Weights of a small transformer language model.
Architecture: RMSNorm after each block, rotary positions, no biases in attention or MLP, normalized queries and keys.
Each number is 128 + 24 x the weight over its row's rms, rounded and kept within 0 to 255. Layers, rows and columns count from 0. Numbers have three digits each. The size before them is the row's rms in percent of the matrix's.

# o: layer 9 attention output (transposed), 96x96, rms 0.0708, rows 14-63, columns 64-95
# v: layer 9 attention value, 96x96, rms 0.056, rows 15-63, columns 64-95
# q: layer 9 attention query, 96x96, rms 0.0568, rows 32-66, columns 64-95
# k: layer 9 attention key, 96x96, rms 0.0559, rows 32-65, columns 64-95
o14 094:151069113150143122169148130116115147103072147137128140140097089136138109167117152118153125135138
v15 100:137101090140147140173149141112156134129112128139161141126102150127155120101122109115125125135169
o15 101:152161185122165133106133127127134109144114141100154117142130103139128128130128116092133161108129
v16 105:151116132090125107124123146152140030141146125072089111093167157151140125137135141146119090137157
o16 109:119132157132120151138124153146100121145138130105148103116073126096124125098099121131150128061106
v17 092:105156112138146107122138154099119122040147142115094141125107149152107102135132089080112129132147
o17 093:123126121109133130114100120117136115161159126124146135107117091135138147103136133141163140124128
v18 092:080116117121133154133125138156096130142145138103160098128171080175095139132164094131176140132078
o18 097:140124091117140174126133114124141124142158141098145152146106127156133079115118121119114152108120
v19 102:104154111158080146089100117130101122103102164155114176141161105111100165145131153090123127122132
o19 095:148158169144142103122131109141119110086141083099134141110134139130097125111164134166132117163090
v20 096:121106129102155144136101125100136159059101155133147121146104129108104132145093146161175154116110
o20 098:099076174126151077138151115095129079164135126148143133155175137154137119137076126143163142190155
v21 111:119162165117127106119138155138118154126088145125137110129060113162166157113148177108116115206118
o21 105:123163096164123151084165117145177122125138154104126127110163126122105121166079141128078163147147
v22 098:135118126136154108117099125133133154188149148138182115161110114175117154177120139108127137134124
o22 095:144123129095145129119147103169182105077156178135084139148120173107151083088119131137134098100140
v23 098:170119122093124135107084145141120130126136144137113145138114161122162113109154098138089140132122
o23 093:104128099132175161155120138130151114095181112132157123140125160166120137132103157109158088074125
v24 105:141146120131144133178117110121115144148151102142133182119154126149145172131172098078174132146162
o24 112:155124107150136163122115143097150104135112146119163135152144086159108050121202147162120143158092
v25 089:124096134125113123108132094154133160117147129102111136114103114179162124142101132149125119140133
o25 092:132125119106120104108131110109125145112145118127129154143097168103149101151137112119169164123106
v26 102:146135094165155159137101104132071115121128119151106160095129174152145122151159129123146157127106
o26 109:155105148083159122148164164114130121155154137170108114103118108132112174180146138142101165089136
v27 094:109158123103124158135123108186135152137092138166150097130133119108106120126143105162079155142129
o27 095:153141094136112109146129153138128098145106126108146180127137188127169134148142138147169129109136
v28 102:124183126142119099143135129141103136143123137119152127091132140079131158119129109118133159061099
o28 103:126126104118096163149138120124105106140141089116145154133114121143156154082123115136069101122136
v29 106:151126128137122119130124122071143113124090115131118145166151104104107095097147128114157136124138
o29 103:139114105139114091131129135171159123151156141139151114080131177134131156144127145115144146158120
v30 112:092127113152053141110126150123156143107127118161142142117119048092129117104130140137161129142111
o30 108:135135104104152079113191150117142142121133170102115122151119155127109128122147143122120143165148
v31 098:144138161138147120122149073129152138147124106161103148072131138122078145109187115106134097097122
o31 107:133104098131091140119169143147173128149137147148152126116155089118165134152164143112123099106121
q32 116:163157142088104105174128173177118077137166107116155077120127149121159151121164109106151129117157
k32 096:061156107171118167093136135127126118077092108156147137127156186130084136105120158146072149157172
q33 184:153130164115160130161124142100139122139119181139070111127115136136138126161149114143141137146122
k33 113:156104123102119110174119144108129143148165154141120121127157094148126166133140115132105170159163
q34 076:145125100114118131133136148114124148113106140145137104119154140090124115137075129143118114164108
k34 082:146146139103126102124132126148140159116142116080121117170110133167158135120152127102144093143106
q35 081:143135082108147102085154164140112155125134123133146152128123142150133117164141148148134105112170
k35 098:110148144178117164112170099153117109121134094100138153169129132110127108126132140130149125139103
q36 083:115114165108156091141144106135104097158128186138115104126097107096130145125135079121140134109166
k36 103:122125082159140165115144122097128135134100103123140151132140147161081149061087150142104115146120
q37 064:123135098130133187106150107134113123105080130136135160128115081161099105154148120144148107135122
k37 081:137108137153113082168134132123144136117109115107123123143146143100113109118098148123148119113149
q38 070:111119107111111079105137140142121137103126138114114113131118113111142123123095123158110118151172
k38 093:097151115181113188115156140114143151139130109171134117131107145155102130124123117107154116142126
q39 101:131141106127109106121112115154108168138122159143124113130131131157118095146131140186138110115124
k39 062:131108081107155139140094139134142106121139183180162134128109087115100100095103099137112137132164
q40 082:125097160141144110168107137118131144133120140118142148134162135155138154107087138132151136155103
k40 074:155143152106109133154139173096120110155154134136100095083137148135139144145165114081124159088151
q41 088:125124144123184143131117104131121138132092153148149124124124161145134084115102126140143125113117
k41 067:128143100132089130108146122100108152176150124098128136130137112132144155116128133111102111102149
q42 072:097105130106106114121122135123123183086142113165135138145139111129115131151083144149084110099143
k42 071:144161108131129082139112105171122073116123154147140119112084102139147133138108112126131150150165
q43 096:144136098097116147106096108122104147119131175124153126104142089114136113106129147183093101121121
k43 061:143133122120132112156144097108095147173145149105103139133161114118119139151118129127127161140135
q44 089:117138137178120130116107116097098123187140129127136155146143157102139135115110131120135158131130
k44 088:123127151129156117132130143096116135145163149135114108134134105107145165089127152116125141080143
q45 095:137157131110127111139125118169145128126116128135115114122131121105139117131111114165132068158108
k45 066:142179139163141139113114124150126103122128130141157144140101091127146120130127133151109128124140
q46 112:132138132102136106155136081123118132122110143176159160107151141113146108134106102153140161129141
k46 112:173107097119114075124114121126120106141163164099159154135116147130108148101129125110127108125102
q47 102:097115106101120135126089111127136140125150144143089117123150117132107161125130135119114158133126
k47 111:085125119149149112128134089132116141144138119180061115122109140175076141125144151129117161153152
q48 111:071149128149142131094120127140147159114154064167158115136120152140097130181133100103130165139124
k48 123:068098110137133142132150142127114117146107093149129124134164126147131125170150106131148125134144
q49 111:100153131178138086115153147132103112091123181134083109087185109143143094103145108123142119125126
k49 112:108140144116132083144157106143133107139090157142097125092149145139125113125137142151067147125139
q50 103:123113133135149077148163136096140125100114075105152096179167139178153144134135136085165144153109
k50 116:118123169125117102131124147115141114111160102132104100171098139134155147146152107124135099139110
q51 113:109138141129127156162134138134177128099123098124150114149145147109133105111124151128165129099136
k51 111:074133155171132138157145105158118090117146128137141116125123147094141152123127155120103137100124
q52 110:121120119153126175115145139149135123149121158127115131163122123103086098156111137102115124089137
k52 127:114136091119110187106132111132159095155136136154154084141127115099143109117139166118106107113114
q53 106:130149142130140118117093093108115187129077105085093158137129136142131132113103133126086137105113
k53 129:119117116129155076145129115143103166156057052122125155104123125122143121085109128140150098124104
q54 102:138141111172161127101107145111147109077105126116140161092113149118097105121144125122097112100108
k54 132:161155083159137132080098113129131100122144131112114146175110159108129128108174150120137133100133
q55 106:111106143121147110166131151095105126122093198121168098129111132108157146138125096147105136131159
k55 125:115121119114124105159124117113118137183156193142098130142152124089183097152090124127132154108134
q56 102:128156134176074140136122147166157157088113134120166144099147154155163158152124144154125129140134
k56 141:124135107142055140131137169104165141121139126138170105117113178110153151143136150123108135140140
q57 096:095133117123201107112116079154144134090133158144161156138092166150102148132145099120143092127121
k57 130:124134112082193148113121099119122107121101124105131156146112123112151098131149138115144119109111
q58 105:146112139122161128099125104176148092117145141110142106134140116138119125149159132159148165123125
k58 126:106129148126152121114134107132148109089133159142149069125187139104116118149165127148157121138138
q59 105:155157118120124109133126163141169148143136174149116124124142121136116151116118077166109142116135
k59 131:162110139140108103121141129104108107143119168143131100133145119137122145142142136113131178105154
q60 113:127120125139115138190139127139146119177090143171136148180171140156115130123161141093107114125148
k60 129:121113108148121155128173157119162161127139167121140179158156127129129144084159122116112126145126
q61 109:104102136103085080140172124072161122145171146151110147099153135104145125127080123101166118153156
k61 117:111119118068097085095106092097161113151136158143122178122101160161133137111122115121117143130092
q62 108:113141163113149123108082173116130076142128122147158113108175100100113095073132073093128105103124
k62 106:118172169114103176142066126128099136107100150133082090102152115099144127106155142113143097128133
q63 105:168178151117120104113122097164123163184104133132154128132157135095136089127143158131090172154127
k63 118:114143126141137096125115121114085143148141176124151130073147101147124082144130119139090119121125
v32 095:102135102122157142078167125107137107084098119130102107154092127100165148105113165106128100125108
o32 098:134151131144143076130116126153077159117144119118112117149130146153105155120093120166094124145104
v33 089:144112145128075104096089162139126111120124132135075125164147176151132131128089112117159169097108
o33 088:142100101123101115129138096160079127120124114111152125118129154108116115118125148101155090199119
v34 102:140131102114137163168122138091102112145175114145152148076153126162069158174116114146112141130145
o34 098:141140129111138190123147136164135139138115152151135110113133071131158130116138117131120105079094
v35 095:157172109153160122101155128113131136122087165147120188082118090168149139134135096103147104147141
o35 094:126091121111141132137079124131172162103146128129159097100136135176177105100165093127108113113136
v36 091:127144114112171158142117172156128072128097123126120105086140126143129120141116130078121194099162
o36 089:167079141087156136185135161105151163155148121147125110145105153088149132172094119127148130137142
v37 089:155123162100087158141120161125162132114173100129127109136087120142148117118130136161150151165122
o37 093:121071141138149140110133129134126121143107158106112136122167076120107158083170171124147155084150
v38 093:130091142162125121120121159153114134146161141174149099129134135175099119122111127123129129147130
o38 092:150157122099133073074116171111141121117113114108115155125077113124150095120087109096203091141137
v39 088:135129128095124134147159183155116083124130129176147120120123150111164117101149112175151116105126
o39 080:139129132140128115112100093136112147123112102125108106121145079139123140113117131125106089119145
v40 088:162094155150126108138171130092096110160135135121144079119135118116115097096119118109152116113149
o40 087:128071144111137132099104133135139126138118160109121150144095147126108141138093112119139186130169
v41 088:100104154157118159110130138135125150105102122130114105093122136121154164116125132148141150106110
o41 089:139087092118138104084150123138164120138111141153122133096083105147140108172117158106109168113139
v42 091:133106070133094123153141125099111145104161132123079135095052109120094079138150161141113115125147
o42 089:119108154131166104126117122131107120114194139137131080162143103106112145132121102102108144106155
v43 099:115135125107121130150073115100109137116118124119107120169130096130147121137124155150152125111083
o43 095:115156164082133109114134141170120087190122135150109147100143203102097137126153134125104130109123
v44 085:138119117078130132130133161167121189142110164164126137151127131132144142096126127077159127095091
o44 079:155106102111087120105121089114119121134140127128166153150137129135129124106110108108104105119090
v45 091:122117134151149103137137172126124121177119157160126156110135124101141121133140155119129156122131
o45 087:134115143124149144190121150120169112114099135139122149090163128114125157171153125146145155145095
v46 092:087171105107079138126130101159125144123135130113157153102127125094125123184109082105145080144120
o46 086:118133160111156126103151123118128135151105155126146077190108113145156145135152130130131161141095
v47 087:094123143126155125141144133114137139115092117126102116137112124127185141150180065106093148132102
o47 087:141169155137117103154078158137097141146171130110116122105112125112139142154152182118145119138082
v48 098:140116157119094125099102099116103148112121117152159127155125114091149156077123153167130142125140
o48 092:144131121138116129104116080108088108122127098089127160117132161104119122124177106116132133156132
v49 094:110123124124134147192158133132153164117140094123114126147145096120102089097127083138126107105125
o49 087:115137142126142095113112148133138107144153104141138164096108150115092118131123174101106110132138
v50 092:121161119151141111167126142122121119139123158117197126137142142171153170114144121141111148138175
o50 086:122158151110130167130131168147132119100130149129125165135137109142121126139102119142121107184145
v51 093:133105115086148142138107101100108101124157130156158144092122127128149101118150110118120088127117
o51 085:105157133122109108150122111138152138133133139143130100157080097188101133140125118084182117109159
v52 089:147125142164168092150122120119108158099172135127098121128140143138146127132126133149128140129105
o52 086:104093129115137152132107108144111092145105103067171131127133141128156135102092142115116112138094
v53 095:138159133103177167122134164090106157114137126121126127097101128114133113098124146097133127133140
o53 093:113155152145109101143096082103111123116137127113115120128149032145138136135098119139137113104113
v54 094:132122108153133108140148153148176108092121133141142136101112122158110111102139133129131148111110
o54 097:071118140110090129109166138123162144147093150135087120127116143121148136152096114112159101172132
v55 092:156095129123095170144130087110117124132099137103165101183121102126142157161136089146124168126100
o55 088:103185150095131097114103107128068173141140129113129110105162125136109111088127166100137117116120
v56 091:122153181129156147128134137131133180175152150104149142148080144094109123128119120147122100135142
o56 088:131132143173130110160143120143115121103154141156146129118126105116189117108111139090097132165140
v57 095:166118093099131161147119113126122151096133139148114153141132128120158140119126122143134142122118
o57 090:096148125135121171137094138085121125107114117159109140153110074108149152118171144107146091142150
v58 097:122100133128118137102141135086123128172120095114150082151137119158153120130156168109141085119107
o58 094:148134111142122140140095145127140116116166137106096124108102165097128142082112102114142142200105
v59 093:111144163107150149143157114108111132117156134148156148119155147145156066149133108138110153140205
o59 087:137147133132137122147089112105126136121113135126150122153111085151061122132147170138107159162115
v60 090:109112151157109109124116116123145142138107110177156121160127126148134118111137108154077137112102
o60 083:110137128141134119139129149094116128126102151181126136123156161094100155124115115098142159140162
v61 094:163126117113148131079114141127163161112130123145130085085132102093088138161137111112138137104093
o61 091:144099138108193133146150129171161159118159155116105145107121108142172120126141157121115123173169
v62 086:117143132108104091137134143116131129084096144164163116122128109128119144146087203138141079129143
o62 088:136143109093127077166092126124129102155088135141072158129144161145116105132125097106146132125144
v63 089:176129118167158118122100124133101116135109157137112146112117128154139138153149167101153134124125
o63 095:141138118109140134120131126085139135145109143146124074110109172159120145176129097140149136109137
q64 093:135128150147109095106095141118082166088114137140104142170136119138133122144130123159125093174089
k64 068:127138165100113155164143104095148137147151147163119088103125097122174150155151087082153160135148
q65 081:156122106105117135124115089116128123129106126132139141152110114082143154157073109103161133132122
k65 085:103144115162169157145092163115116097144135133143104136079144086125149089094147117130153117126126
q66 075:111104139098156093128150107107148107149148102160095123143108128105142193159115108079129131126107